Weights of a small GPT-style language model, trained from scratch on English Wikipedia.
Architecture: RMSNorm before each block, rotary positions, no biases in attention or MLP.
Each number is 500 + 50 x the weight over the matrix's rms, rounded and kept within 0 to 999. Layers, rows and columns count from 0. Numbers have three digits each.

# layer 7 MLP gate, 1216x448, rms 0.0948, rows 706-747, columns 112-223
494444524515451538502420407573390443475579554546429532618499436510469526463572554483489509505536479417547572381438517446437443538492460519491425539541469410491560456381451455411555644459518511468423515533518374533492399523444388553565527484535533459513572406543467514468532460548416453497462420434431450489561523528494540523537458502550
510399400473520580567526455558489476440458371544423603509472597508601445538497478419551461513515497331527504479523537519436589571501599514543476503453472493441463534635376458506565446535530535556518512493546388457431555463437545497491441518545508520471459484586557503594517480533502472534529516586500534516536542448452461488538544520493
505463510516514521505485505503492479467538486483470425405447627497547562537499488491466499505434441493569623471594518575515516460376540458496491553471559525407522494435445492511471531575570504407536598457460589490511620513475455444586630506534403474511455478485479371558608495548407399503534597528335391557469485489490490503496491479510
481514584474586462605497596577496591485479501535526490494485566466506398490494515518485555494453485557509513537589500545471515473543538592519590493559494542542486513503440535494529452533552446518433527521451534486536447554513440448472493576510477476472459505491458505474504481525513514486464490545495564412517468523503628554417448553481
471536561527482453529447540496458542443518465537550460592485480488502527369539520594482515452483592503398470443528566437450426475488477542493416458561442479572478505429638454417532480482476447486485484508569566541465546402536488517564489470537477489522579547508470534541529415520469526401520532474455418499486506473545583487548481487484
487491403487492506526523515459495476495506386513506466495508523514453534520451488510487489561520501515463467489558540475574493526492470574515470508507500554474486541437524457516447506520557531513482510428446628553456516421561578517506471589505565494570521591499459535624492501532435511459574523531455550524498572523567357488502449526417
419555533540506534511495541603538568440446521451527461473554456448463438463414510461467519542516517481527442462479477614511502454502529486487502502534499530554528628542454504536532426470479569528559486552496433468427425538430503513569498566536455543500511516501535507597548512519502424425459469498567459499399561532471432541372471444629
480455552522579562505615514582518494548542467521549485483513433433409508437449560498508467423452531519450541491397467506538438503474535456584396527435485556422525532515510512460504496500515473536493545416532561389461474507478487513517427558542532619476421496612476573566518563530533553483476554519487448504562578547559512495596453578444
445441572479552465490512598510524524504386447524505504466428512466551479579562594489532624528482521528512433503443553509501470526515497526485482442452469535482516443467409520530498483548449503500540565504488521502579552524457537470462518442459580469451494474487483424545418489429463440492507553489487454486503560499469525499531565489530
572480520531488544522449374486507417530481449443501508555451489517523560482528413509478558494568476420533472499494490457515456498525561527519424495424424490432436438559401512505491495602452580518514365512421506524554418472393585351509514492459491463559517605596389443450405410493506485530572564394380514453510402514531524506455500452418
497462499503524512503562428483606555447491510532520466548486507451477414476473491407518493590558499551520485451585478540505466503515414606467581469395510540424532569504530542515475564470499458466535616534597497520520453553436598510466631541515526589547514538508613562507556426502505594471456507546514494509447380511489497564444444511393
422498572442531528493465491478391453462537476563500521401421517474558607598511495437384436492465552572560527499493500518474486486521461566472445465512497532497514511469474615514513499446482539554518561468559533412483490491438523478546531460462468501503583548433526505519529498536431512468538547485444537533504546544469465526514442429570
534488602444446511548531505536482458458538557406550466540454555518550493486482531494531494480478487545537537507566473536392491482501479507585566573540466570541538445543486489445457442455562564483458612489454449565524487605492489484517480502446509515597414576579490515461479594565493429566411397570510500382522547425573492521459445468516
485538494447501447505475544568472500434579449472620572522493569475555505547559462536549383638532530514525508506568499522446539491436485523439420561483500524529512453579506511434629517548470524552503497576486493521534398467534491675546478590518656555504631512505459432495485511444505526536485550461524569533556520438522398549551522431501
416515462391470567482432506503479422430540405515501477590560627527511374541490511478511472491556435493476441534427607476439458519559495599524494488455458505564558488593524496427549448498554463509527545582426420485510444483456428513525447484480606415520432399523532631541503556548567494403504474474491422390496399564527453514537421435498
509519491545466482430481530517525441427478424500525504508414528519405573584544499463477584494515550485515405500529543455514611522441518484596518534543420550562484480458509503488399528544526513494494508471597571416519435538571503527507551485524389490459510518573470560615575456543540547508518540530483516428501435497548515486401553448464
494476456518396497386526512461440484442510506439545491534471435552576505633499454458535553555458527476532479503463497540564448459566484460446438480560472531554421508448422496532466549502532451497502536434498446478487517459599500505428519518511561482461570532486480513450426519486497482578556433482650374463558575484551517576487453573448
485381537547492459450513505534474446604457513494540505566465572482430517531431533545571456415555503539461496582521519492486452506439443474520479512485480544477482543484443525431484539526477495545485485486508513494567449457517535498527431424486552542492478593525436497510541402445520523448455566481584501466513564507544493496504574407477
434495530551629483481538530414456487509531533446467462561516572589508528386482506446610556521484533482408526353516415438531496579418508526493508459455503497510493518575502536530521473503460526516465426479372538532607490532446498460449459468451518557487544510431602522457493514479551441513470496431444475535506538479526523496435473381489
484451457483457518396556483488554438428550550495550532426561648596487579469507542440451527478472430541491543548505486531545474461486512444473407366525577618485493528540503446560491523482474519549429552493469499555487490555381556592490488539536454465491465437425397458568408461469537507534505538476478490452507402430460466420516532459406
456429546469428531439488544576444531406365528465505451467571505424494558543570466524500534478487556548420552487555526555622533509397435547487464504546526484504455597517482571483537599545495491443435505506524519591533445464529463450488468490578440578626523549506505499547534507506461496537593549470482557488547492566476482467420459420357
552506517482476510488461550501513534471568485579505556494502531481482553488456448514437498411513599539453514555461489608444473525473487575455402516500482523619579501530444523424403510541533450534443388592565522421509461481514426500519504455438496469530598523450419513488538545488510508512474612397580565437441497542566439442514591535578
548575409493509540543477479501448509513465501527426495500504482519424560545440617522501457383536376519502505514611542450456520444477500502615432436397535547426456469454507495602516391513476501477490499480498539570556557537452540460533476443535511471507498474529509427491492546516470498481468545464429523567489533558472559482451502499494
564499596421535563529453444509444436482451415348418515545463593503504520516453487451540494529592434452462409580385487407553558469484570467406458548517539493468475440442559472489443555505522541492435505494532559441512579500491455573479509508553473456494565454575505516411496513468487547526529454564492523495470433535423553504561444492482
480413581390528550517501451539595504560448506511425471389593492511479534390478487447398377520570525447500528533441519551583529448523516440450438609473520467461469522407526442514540420449492507519463525426350577535615549551499593455485431481493512451487468611521589536491505548497519444473501571517610447439539447440438504469566536420514
509517505551399469467508417493420539518474405450504547472495460504587482496511519539450484506504406471505410544523456460493526436480422434445515516469557513409501457541586436527447422518454514517548562491381525539446540463498527472461542506486452505441465482517506575577546552548541526422453506516538527417517490397592622539498500541524
446575539462525493558429563449502547458592511519525435508528518529468545532491510463437556472521506502605461495568529494449549544515462447505532511526525497494471454511465446480557447474523467460455492507545442430505419548530463521547466493459494490522523519497506497595535481474497436447507519479516484479491447391445516564561502561503
605463556495479554399561543501473505467454558454548426607529577503436443534519439499626513434592508531564562467511459544485490606510513419542482537520531416493466441644466525462464462495478503541453550504557421534503526512558502582499438457475525378482500576454516419506543530456456469523454492489559524519450410436515486550466438664460
511538494539560440552452531465441453517408588572436477513474432498501503482499487498481452535516475540502473477506417558502469572557430521589528497515451472473508522509543523434563501508512521497506503466474462546531453432497496604468519561490538522526487485451541500529492473537485438517529405501449518419611461527558423556566558563539
521421514568435521513523484475572472575461523573511497487451469484529482503449463446542553461460481494481535420464526496451519542497571527473512525518530517506474548532484512481480520488485552508591455537494564544435532575510497488528431511418579522567510452525470415470543492487527437500537557460613482488485465498466452425494483623487
406456510536451464437501535527551408387562478552495536489555467499575493547536503521335439602536410499585595530576435585510529472388534533531543569409460545485514466516468535484440474511577523478443482594537543471448531485521479472441429521502463611516484583506476458544522572618616486637556423486483440495519461383532551533457529579510
550501487428583480547404488619431529517476513503568525431530512488535547515565510474514483494518514478541482506449554568444458482472469530534527546427505468460616522528495542612508463505521554502463490521535502519458421496540474466380470600575487465434490461490617602584501452630461464553505607494476539508480538492491531466487430516526
511607485466504587591522510466506474496553495558560569474435530454450500484534477501593444409567480443514413459510444465635490511511548541559437605489464522500525551491477519492511463450453483507479515455434499519452462472557484535500507502480543480513478486477501479454531468556493522592486484427506539503479524525487503544497526505482
514529448361528491498494553500498613532573562514505492555612517433500555466420454590541546505439566571421615487512514500491397417446489502510456526481441480433482514575567549425529452508538433559523429485384585497582477580518535444583480406549568499524539513464472559386507484481545500488536408456548455475426544513489443503500607508557
546471542546555567538481479465542461504446543455449441538544605479524483542542515538522475402527445471507488424505502520481600383474466430473420513506499530473565530548531419412438531586504516487465605432495478544494504462428531601404509503430493574462466499439488499537561492533527543387479400428538490498519539450557513562454522460554
527467527663566440564433529559457417425490516589597459561455599451418444428539495520462599539444512537457564489565486516518519486568429526498560476546506445382438573465477550484489395463453575500434514500489481590506522497399478568501516428566460422501474641492482548393602391505496551517592516418517500514520478422541585459449473477515
427505591458459459522423510657484526431566552542457504497438521530511480504543626569486489449506396506548543563510504532582582496411535518607498507513503432405531499422536549520492473475529456468455506531494533496487511463483507513490520589518507510563430505491480579455436448551512547518585368522526603516437506481546522488569502547524
481496529515440502503478560515522534529554543499513552452433484485412540487499485517528563518494511522527502446520416489562538489536471519555489424585476427493478486478489559520465480453447606460483583475464449418506506585538414437495561552525437489541458517410651486543472416508447416554556576492474519486536586639509417484561546589537
496480443464557569509528511538483516547508410440465636497520518496532479484499479512571483471495561429474533522426499519401484470403572496622493488555516509484521476497535500508522512415484569507487542489465439527430517566550538503386493476525529605488468489510623464410529515467488468566531471520587525485460471470487503407537519538443
490471479490406501420520514454480406396529502555530513470473545483459471464435529556408426449576498475518352524584517490487470450511480612451424500482594544404532492529547462458500588552454496479479438494484527602498524446530545503481403568464449470516478678550514405457497543533540461601374431416469550469537503566531486601492417400411
569529502494470538524435476549554452490553479523492444550493542529495534465501580513524462543493496479496383580586559530491468536504472630422527460514496564470507529506542517456522472493500523421488463492609575495533546538468419520511452542450563425554483562567480451518549463607500461516540481543469452457390474484549526517530472495487
497561479449490480592460511515548489452481512461488387492559512557436613543532545450459511499509525422631545461433484453501443503429487488515524601446477470553468547454623554529507449557398520465500517582530545439494466490449589445642477450466482471481514462512580541539464426504475524521490488490440502523553508485415393350519541447410
# layer 7 MLP up, 1216x448, rms 0.101, rows 706-747, columns 112-223
421444485537439448508427531452522468490501518509486502455531486558506522520494480455449444577442499490473558450591432512462484423489465483544489424518500555552529548468538438523524384571414493565474469583503508486561474537541566534522463465573540454391539498501498452449438592455473562559469508467507547564487483559534440523455558472460
411461573521531500437473442574584449569533555484466593564580570533522578505516541472486511465468422473410405577489524495543514510555458467528549479621593505559479555465569499426551495528452451469499546528343436505462573462450523398576555481497510454424542526521606494443510506482529535502506471475446516463544472469552512502519411523477
399426499475544471435555500478398615590507500468452482519446509431395528422401485463549563490404443442467453546531441495445519575417545554483592515566595494438491564473451428577559535542568536609521460443598549460509494590457485488489509519496526465449492580485474450531485460545540515457469468512518518503479412440522490494439568411493
486465442477529489486465529501468422450457523451508442482566506504447488554537522438549377552531469552496381521570472496454414498553520462608562480466498590403502441522551535488553445504404570479582495596503529511559474536484476542490509433356489537448528515625531549457556452493448428422469588453517409535488434467485523437585538550501
512582489468459490567507499490551531567575479536414457465540515439511516504472501595489533521538473415580492472496518431398532542469539472433472425450495505467517553586459524519431468550525519478463483520514442393637558390509492460612528479537502397466407502518467524511522492461588440513575435543514589477468486564522474489498416473507
530475532476533416556411469390405475503404485525483509397482462517483495570485516462482478487502505478493502610485398617383501555503489521466592448569531498546482538542414464475504410503500490530495481560425528514477512546464494448430453475443451504483567527469549586502427567455473545439467564460595518409386578549518472433480542520540
493486498496475589446544519539558464546456493505519435543459526490449414485437519494481513532437395482431554414579514495500603465451457554563542524407430508563515450558500464575491555605498447451495483364549524564458474395560562504421452518324535464457477565554544388495519505464490498548443396460548497545519463460455505416389557499517
487554485459521497554452498456520521528530530514510532484463448638471479480512445486531570607522498400496562536495454507530551508443500515539558394491557544492568540513547482537559610537502504577564544412478472440541438458484492458569642532475505500460585481496506458538490447485508576462538393492428570528475524407513479491636583460506
521476490571477485481488478543501496479479519511592404516562469517530534523438505480599489534448465472534476603537566420573485525506431556440502404524455465541498604511477515559522462481523460445590494549483466497421485581460579508517433509470451536559587621523560500514515534546517484587574502469532570547482541460527567597453458542591
587438492438524479498557389502505421511564508451475526443565499580502461543489426455552491500457501508587490488502539456527473558499480494625542500453533491489451519504493490576478446472543516441450415508484557409526523480516596453477559551517471517467489522511518489520439461473466464482440466506474551516549447575518537493583386528428
526526491556464527506490597480429584410457472484446489456525472518482561442506508577524485419512387473502499487491465382549542530501557455612466495514515425544457542480530600472459492499412443475530516425434509575473453429675569423421508527569451490545542431512572504518555409504493559498439566530380510485575519342533476543608435493457
367481575473529525489564476423488485418537523458516501523554496485446406427467520529403529509507492537506567620608547492510576474470427476520511479507481372573541486497484492437538567507527433530500520445529473527590509519499559502530479461510563526499459539524480508429624571438598447509532478478521506464541548522499541575501561506520
468518528485514503472607499537498467564446450516549470500492466440524510594575544430499477509490561508511509506459440564643506474383590469490599448467569506403561568489544513525547494470449586558473581388454444608486543538410508546397469482457410528581555526511517524432559488517516462586481585495502378546404417479584592555530425429516
543497569539485480526458564561498512509506510537539499477486474516358496487460553569495440539499450490416463552482472524536570467404543494519544534480424484499472522496426499474526475458451530427526545499498535447410443528473534599420577486512519537516455583523517554450470512471545509550446531540562500518404461550568462527405496519487
509481432380472461449532537545598360482467494538498483489482466455559538480486481509503394588501416595477460474481482522559509484491541563462587537554470554406518637427448493479432516487457497532445471576567496460424547467499582482561492467429484520436474476466519496479469526437541502506605515476432508489555525402537522494467546543504
519516603514477482571514472528579542591444475476524466590510486449565622465482459501529451503546560518460489480476451457538508575428489606529546461550520524452526497528466460503413462417509483604489558409429597562395456475528480519518500563413484446419493456499396520571521396487575488492535482460450464553451485472530536498491475507526
510487519502515508505541519536579605643562520533504456584491549508453494532473473562469547544507548457482479559478482455557563578483463445543541472544565454492489484563514557540534492488533468466552578564517490435477416482478502556502509466565532475551603457471519448447515507537488530498424607534528565408440421504522495424468519510458
545483470559471369546561517537509420462449525514478470489534544510488531470529549528362471559377434570496568475548470615435424512477463480595416487495554436478393490444493448527540605504457520489553533531420433564608472523487463462625512439428492469457470473538558539521472563526464494477513552496456497575505540460432512548505527497466
468440520612450501550472607544620519554467478484508605586482519512534519460587433529472510446481521580459444458574487518548564562467545479508500538495549537502527432488458551498487521503617496549363548538526570566508485462527435528422392532519573472533456518426443527459564481447469459527478567412469550610483553459541452528550524524521
508509470449538625504452562468601373510492504437562539537554550469548476504502514521489486466597507538511494510477493465504498483500415522507516450502634488530539450385522396482495510566542486523481422505562499497489495434446514536430588521468492577481376495482502504494492485604500639450468540537515519544485493420501466569533495488461
540625377344478550512489505563414503477572541508488542450495488572547464550316472410466583507639492558483417523465467416490502412602483521462468527506585419477478518539547507605589451511555480483580551452516507437373545538453469442509480476502568412382544533544569434464434515452500611438558506403521561424490588535536450566507573453579
541536500478421458450619548419467522516475556530529530427492499445538537465553542539460474524574447555578493461476508602499440566454520553565405467445541524425606468454489530498536557520560495585423529508452463529412509520478553587465470428468511571475578504542515548542558406468577373506575425593453474490569507527592570524667594506520
455527506536515490464524538542417479444506421429471510580430466464536541553510466550614480462555547513532436501476517508433411537550511605542583445497496505465524474568507508462482470558510485416493525486419426543515517470484465624483501498510567468392467447376495526434481567544503465570533500526481519538474618474455511550609504522507
450469564639504603517488563562490451524487521492593453381498429428460550449463430483567451472534422534514548475451504527442531513504564515503534564469467495522434592434457473575485485404464470500413557411384555482440504486508581504459450495563488525586604574611592521412486597515576499514635534428548506571530500447488488446416452496485
516442573560528501464432462622534486588405489307495453531428430494452531508446417543580541502559588604455464467482420521552507529531525447498617561531468486494548536490439517428481356543507459491527494475485477497599528568550485491475449573510438504572394497420549469430399581463505527521461508457489478519559534574479553489478514461440
504421507462497522446561524462497463543623484554576446485438425490530517491449450417509551459565509553488611445452532490520447447538558458448501526423484511544545595610489477418499536477421382596465423495475457510567483517438547519523478449510446512516530508468555461386476538465512443562490495449468454480508538475461446481500580477452
520501507528564518464529536552477592466530521565522481527510419447523504515512550458570501436587451525568515511514497524449480473482482544557544413476542549510552408562465580527560491549449391530571508500508555482451526563501512440536476508443445502495444512499488582393510456586470509628592460465602491499513509489476499447481484423457
509539516527610465542478523475568565513491509510507543566512521480594471464497505522490476519564502427526522460602500549520610483411517511411447524571490492568506382458399506469460530560444516437451399500486593437440491447518570495506456435476444474566488490582440641482522448433436553578510456509570429499451617505561481517619546548544
599483572550420501504430370487567504361473420468447510540527444434502538368514461476435496438671549575403475541454461423553474472493578529532392424537525526449455533450499566547505469421538514555491452566528595534514495519483487365501515566480487549517364606531515494509502561557428489549530685569541536514536454471486475463472482429467
416494453398491453499505615521512361477527532461546570499555546568393519552558484456567445524449434509480524483529495499553530496493537494605509467507480435528537484569496547570455497552501460500539513571489501471455503564543451562506438476476467470489482487543454464516465559472497543581553442438582441580524559553539497553512518592459
507446535501425515493413463441514515476451519551539465551610504458490487507495546447500532553554488557579530416528451427452468503533442485520434521425433459458528531432469536500480534397443455526421439518413590560445432545580555461545530494437449590493431493486420481522455470496587558518422486516521553390449539514449495499556525501462
561503439445438505601497545460519476471437498464540605512481514480495551506476520625426516525539461457368430430463558498570487426521497588423497501415498493490492522524507533442553415543496543468375480476601467511534522451453589486460471452615531466463434433498488441620560439528552480422525509512472581597579512444539568497463559539467
494458481491481519506546525514517439488569485580400454449435489515527500557536489458529407468531399507588517446521447478484503469503514533550492554555485561530490526475444595552538511469533551598439553527458490543549489475553477543453465543536520493618544477595532459496525476393528503528539460493461465510439573605488535530563457484415
479516536492498586534530565470571547513446484436483492533425487491490432544415507487549490535493573437526534435593532492548387499469374432521440521485447415415531517604547622449523570532519465469471429493511489443456463526572464447448501429513489476454483438551561588489544414520489568541510486519506528462544532528546496563500518468491
473481490498534433503503379396617478561540465586543497523437543481522465462490505526543494493413539581507483423408554519518564500669441516534403402524511419473419507498379513587544450556483510556608548592520459568526479614459491487507521440501498499488487530540521456462501506543433502465518514502514534494475535541570448535578547515493
496551498526478544561411513431505501497545436582487483483567512379570467493513522523442427500561404478558542484526525484469556500554515448509471561455428512480492410537509458416436520451476495442500586487557438446440561536532519523407510450551511484438483528490497437368558451423464558462552414579520584599516461485534517519509569620536
570466500427503508581483529536492638475541483486502549382463524432476401457530580464459479507516496497499534588489405484504456482456475449499525500551438520490500575471471444463559437435569592456502392453418565453412540466626467536491523566396501518505554558493489530482544465529549524474458440539464511443450410566536461404487522445537
559505519542434553532519478648499486472448506560452477510535548426519551439439536615575459454570511469434451505463508496528465529539424527528510514512545501497455535503473506503448445518473567553536565512553496493412525537507613563545509517508507525544493460468493484491555523548495547441403407474558598570440484443547473459379530454494
530488415510456495502482418516561482492492417462542522531550501549562548495417554518358587511538513437496455522565517528464499501450498382523406469491505515513484464566560422513506403543519575547536499481473606538525469518567509455503529339556507458519414565508474441402459429403500490464476423491571549619538437411531492494544463514525
500446433447484504537448550515443388669471520489506387357471495439484524567558567476465618493484548518531465576512519544570560501462508466452536473585510551522502553535545436442513468462407485517490423523454460544610608514504434541494516534416502472524527542385504521493447499457530532476506508519439528468559506605494572490609407523387
522393537515526510479460395553552495492567427514516478519539426519431506500424461545496440427427526369521418438447511433516499543563558526540531577478543492565531497528499517518553505433480449539559553529540533470504555489548470501446498510548527500493470534479460446566482493460476470612512447587484479483475573549528419581571510538479
411501383547516496433550536468537450592440608448517578560544615464556522562495548488448568502395399443457493521514480477630484526449565410444438592575592515422513463480547603456475531514582413587554517486421481488480420472439496458580549527455457543411545469476475588471429491536478602511521495555566441565524521462505413469543481530533
# layer 7 MLP down (transposed), 1216x448, rms 0.0932, rows 706-746, columns 112-223
517382520447515442522420562554491453536418546430446488485444514512472523496484452530484483549517448591416483640492445556558509542460478566553520466455511486614527543486545470480405545527511470518485501528534417567568512519509456471458442522526473530521493496491488457485504457503616487526446457473526496498484561500443487528522503464446
545438549356518505542503502405517457501476424552484464566487486493411491403477508526515439565457497617517505458408464535437482446530594548422469488392482473525567494508499549420547457522596498589498499487549462611432437503613585515504557516439433366473432474438478512496492454556511483561459371496479537549489461504510562500499423488412
505497476577500466344476436479460487386508453459509536556524500561506485440561503511552442397460507514465506535527501531411539448524522406469567521523496502385494488539467509479563453435437485565532511502567498461430520481396505479462462475542552457437555577549574462405568429582386484404538445494597480600465407553507513494532402488505
638572521512518588377505468533484471520469562549488467411494548569436576486474454492507460534470509472411439394542398558562386523463426465559614559436558431438445552472485510432432534584390474449529576549519512560469513444427501462487497505541489562470452531459459511540581531420548499524517477399517468538556472485488528526452523411640
454430505511531476529562530496569514473462443483545631522504523441568434437474483414517512502539553505606480477421470630467534504422456472499529506470484515488462558539531458536553558430550588537595512624497542532477535515501478443458464425515444417557471514476445469465491450543528429514506534490579473495512458414512492524525419519513
512448557455541506565426503521548388438459448508397501569552457457607516560487502446491493470438533414441502581450458487529496475527524509578470543456599511441545482511435584506593474496461486515420493484456418529464444517496495459525404537496520478465401484447572500522457538557409636478394502537495509433538549490468429394513543535547
552468473506598569521463520501359459506437510507535484428436487550511490496525407471401512561516487478535521504611483460541466420561497424513500571533609423494486449425626526430428471513633481560450490449594541510477573534590465450483507528499495494466419469458493516504457553407429443432474504554487482558463488448471502588458517433476
531441519406499495525506541473521595513575503497481471477469421465477499526449439462572553452435466474431510506496494518511445485538459460471484484525512520491545459506509477579494492450458532469460525570514440425499549574547565476535497525618455587452533562454497627554460507537564475494481585531499557509595559519414451454608537435438
567494526566428515436398420521412538479548475534543470483531395532447523453512561534478492486517470524430576525452371515515500562524482523486477487458488513547499539536517424506555511533541564526470548486468502454500516451462489462524604480563506491524550506465460515496498568478456512449452480453513529566546522469514532570512482453448
490481472468408522516483506611513519573480490528419441515489461518539433486462467450459515487521399409418530547544448520446546504526555445561436441485485480334559534553415643578524543547516548598495519430533509557485522503457458471580539531496469636508468554438519468436452371489480555506547547357537493430549493526508573585511445463453
541412533563479558564416393494570485494531449541472504509485564514444537560506480523531485420501506492570512528469396446570553465573526548503513452387517501444463542489513531527462405435425538462531424546525509489390422531509482556464442506404537448516466511567415524405527449551454509484528538469433504472463523495360511511524466454504
463479430533430509430595386470447508411520482526513489444458474473516420497476383430540545477444487511542422481486466474480457536533566469519423515491410589490469468496502486426515421479519541489630541516450449495487501508511421446486422454500517405475488522418526502595528480649595547480457630569452538537509527482489481486539538521462
619499461518478445395541493435418416561451527449491559474396594523397465516509436442581442550465516470551497476522494542470434453507497518460427557442518490439489510524539562519517540498430523501453477499524497455550505464482477465545528571542512441566448555517490434496504506491646414533505456582448499446425469456505534487467590477555
528540559490392565469444519573562551463537508500507513476417537470510510528541469565471448515528529545489496470587556424488458618423493564500502500534498440408534460539521517579444501453525538541523536481556503431480482515528525468558557511490471532517474558590461482504510497429491582548521414481525421496536506480582438405514501457478
542576501507527434421440430518545524479525493475601519501444469554520428489517395569453508469537460472509513501450441545461506499559584454494471457577526482534450535437475571434484397402574527587423516525446529466560529405505521472502466453529534503600529570545423578460476464455487481473589452511517516581536363541415519472443447593504
487470383508503486560561442447519491429446434518533470548593461456492455464519516438532483501447508558346539436534460423503423635545465508534528530465489528520498545466461550480489544495463514497496544493570518464546450449476497504523553606495488566453461550478526452472458433438469462457585460414521561506548458493447420489443477439531
476464443450467533470484424425421584498526479524546529451510513524411491412505477424548466520520475495441521488568383496506485519525455575571458497443502501554502450485481605503596640458550392506479518528482426475465475501477505472541554476540517433529530489597507512534549511481398562528510487501495576553524501510553513495425531518492
464442369406485559413525400395527522619486487495423502561441460515503528550432510480521495488543469441478452515526451454470464599548557455471449485497525477531434492586462477510479443504445505514510489522418487521552530492554464566586447478455536506515459452538425597514424512443475533530573572535510433468493534486535575453543435463430
416502589565423554511501494528493520560356562545499474520438460480415502492543523620392579490552561484500575519478524444475514535618467483545538495488488556496501475576592501509531574507473531437494561548533440479489570503565587505479530459478491477426535488469393430539588492454485452550524449528432512548570542535487523459553522573527
460476520531444565516518472403513430539456481507435446507474532463484509478534475443559411625577491527411519595515468467471510472495528496525466554552490445473425477502490516540549493543570472451526466504449513544584546525575661500506432511530449486623460467529523469468552479446582536408549535515480483457481507500421571553492492392536
535458493588473457523566526453553473523525492445448465487493553584517478402440523475517503516502442487440476490455432393515491498504561482407515494474496513518548473490576428575532478548451491506641477460490494457483548515505499494513498564453533456424515507473488484470379497543506557426465555542544419560532477512497531462527533517538
520512493524499520488489480545493495447523459394534465572571478617454434506483496521545498514460528524450472473473409520537502502500515447476482491501480551593468527461547564501503471496529597502517458454507486438451585540488470462497464527492519487460456491440519444489474581464520599500504487468541454581393553480499421470481479468498
510500464453472463554507569492570522483446490513493516422584454582458503496438542493519436561469520517580408445523407479412493523446536474523490492427442454484551453511517453482548393529411450463518570476505490584538486529528558460529514572521444448431493524571449545497479568547459474443412461552412518491436638540561580507461476525541
517507481574525461561405483585459560446464417461473394533437574451436476470529472499467521447513528536473586474511477486551493426405566531421537429494555577564442561461516508461504463457465488530498488446550467531429542557411451489550561475505433504394503536501546519441447571521488540534563534552476550543490496521537597457496531538534
587529485489448450466463450492482562508503511503519510584521452573387442608463457395416480478450556417515498492461461471494453513430473465598507494527469433494542445485479534471357435474548464487458502522474416493547497502497471454511441553531525477546571600556528509556385446541504341535484446496492496588479492554356486596553521442541
546531430469409548561570588480482494494627459492487489464529606498466601546493483533478483497422500537455473487541565459430492524430430471522519417496529402561510468474486458464554528374530554498469437503512585461511564522510454427518438495461547506415422502489557556480456469517514441468467521482384420523540553554571483512507555487530
451568574479562471578440456423449492467530502459488575514594447489546515463478452584402411487501598537602510446579579504481480561544515537531496558566487515498504473483488413526425478475457539443412555495471510468510481462405496503425568507496418438519472452465493521567521430516595439447536529526501536437483445470493556604512456627523
509577443451480561404553581546486468456515509582472470564528426476558522543422521400486526471559466467423464459533532505606516515517504520462526431607473427484463503452479525458609542621513463499543473492527459534537561465461599575483535418447432493425543533467512500515457500572498569444521479524521487552340519522569526518573601483506
489568452601493542476434411434481503412538498494497491497575563489435486459567516511441453429585465523419482452494483443506413397417528523440513438529523504562429514506541488491664424450574564566507411479449453481591466454443435508476525462445466468532463597415516457553449584579430429476420535496436547570579432411508491481517554469498
498524564518504460597517628526449596446479459529500581517513517533540465458587535474527502514479473484485507514533455513527438548474493549481514536533432487519586395553595551466488494431591580488484458560459417521467509598554517528446517445429486509571448438532514503553515537476533473549525598428520501492509510472453343510512460472452
522558544543429409577460452497507504563488432575602528446455547585451502493486448522580471453495502518570534396437518535416420504496511494562418419571494557488509434508521528522465542512449500500441521497469437461493490477574481524357359593543515521597560498520517329438532389498475487486498544543522452436470572513547532555534537518481
440382406546513495415417603451540492460437499489479484526410450499540512523516582521595436540524490559469501473394465518445490488486551462503452484477525531503423469546512518469547491571432416541403462463403489441565435518504482508474485601415494507437501523510415484419467441479446454550480568484441510573485531555514533459492460572578
512505462461457513522456552449427518612535475526539458485540548481453500453536488458537478532535576475550533482422510462560508420525524609602509531487481455458464362573422489380510486548514488467493412465493427521436479443453579398504404565531512574491474535501334457461455498535570500512532551488533513491481539510513503496476572567435
487504393499487619544597550471528453524384588423463466521551527468452485442551535417428476575510477489524501431526459595490546485435457483480604400461443465526549500565526533496673473474486538512529512464403524557545488515511540497531594514556493571475536437462462482548566556462559487510530408595519539498541499498580533499479494516583
481453440513589547501534578440521505460501602548587472451564501600425543404560511419506485484501531576467438461452553597517485429495404498422547433544493366575476520522486529526562502478559544595491499494587459565516531527453520509542569496399497492508471564420494420438453382395467473552454551551519469410643347481568545493533531483487
447489486550453449531485469505479413418569509500572558593448494489493572501478432516417464479498443510474542372560529479446407503430460520497462551554460560553529514571604396460467419503519458488501465501518519471550463538525381413454464549348583536421474489499529448464477458453441501410563506484503518595511490489454411424509433435478
491387429589409527581509519461462500452555473540544526465489504457465463483518469382517499597492581435498572488564636417509494448526528429477504509540490471557480451507468530450396427461525513538505490462477499497385554464521497455506433460431532491430572509556538582488478434456442587469448489572515504412479549444444428487507404562489
524498566489539535430469628538500405593540395534431503527478528540537470542486470468498547497623572479539508499422421491451527577564528480515553468504572495436491479527508544545470513455514521467501515490513508411527471514564520398500525443547556491501487522546537514469445518442494543468420558519535481504488519430407486539498450548527
532473521418542504455550460437450453504550591427495422504583530472496572564524511458543553454476494496558546520446580553522523438595460539488536420531610447528499545419421442553520555489525532517508430546567537495463521487502556548474463476451542511518470486490553544521566516427486429498431581478456535384445593578566532492482531497601
534574519513500499509475512572441470482422540488613505530472509630474549480499589466565569497460517524573577475517482500611516586464414470474468468454526471544476540546494419527542459474500571529565468504530521511477502394457485469469442454492467531479572460465471495514526500470473489458465478431511459486499531498451514524445496510527
457595470534449435443465611408510608484478386445513516558513487533507462499515484547504516600507543506436484516515457490485509528542495404490629404544554475475540507436562507501469546463458501474398480487527535575472584438470445517434538535522615510529560515503610513482542569417428452494543528572529465530477497412502570434528481466467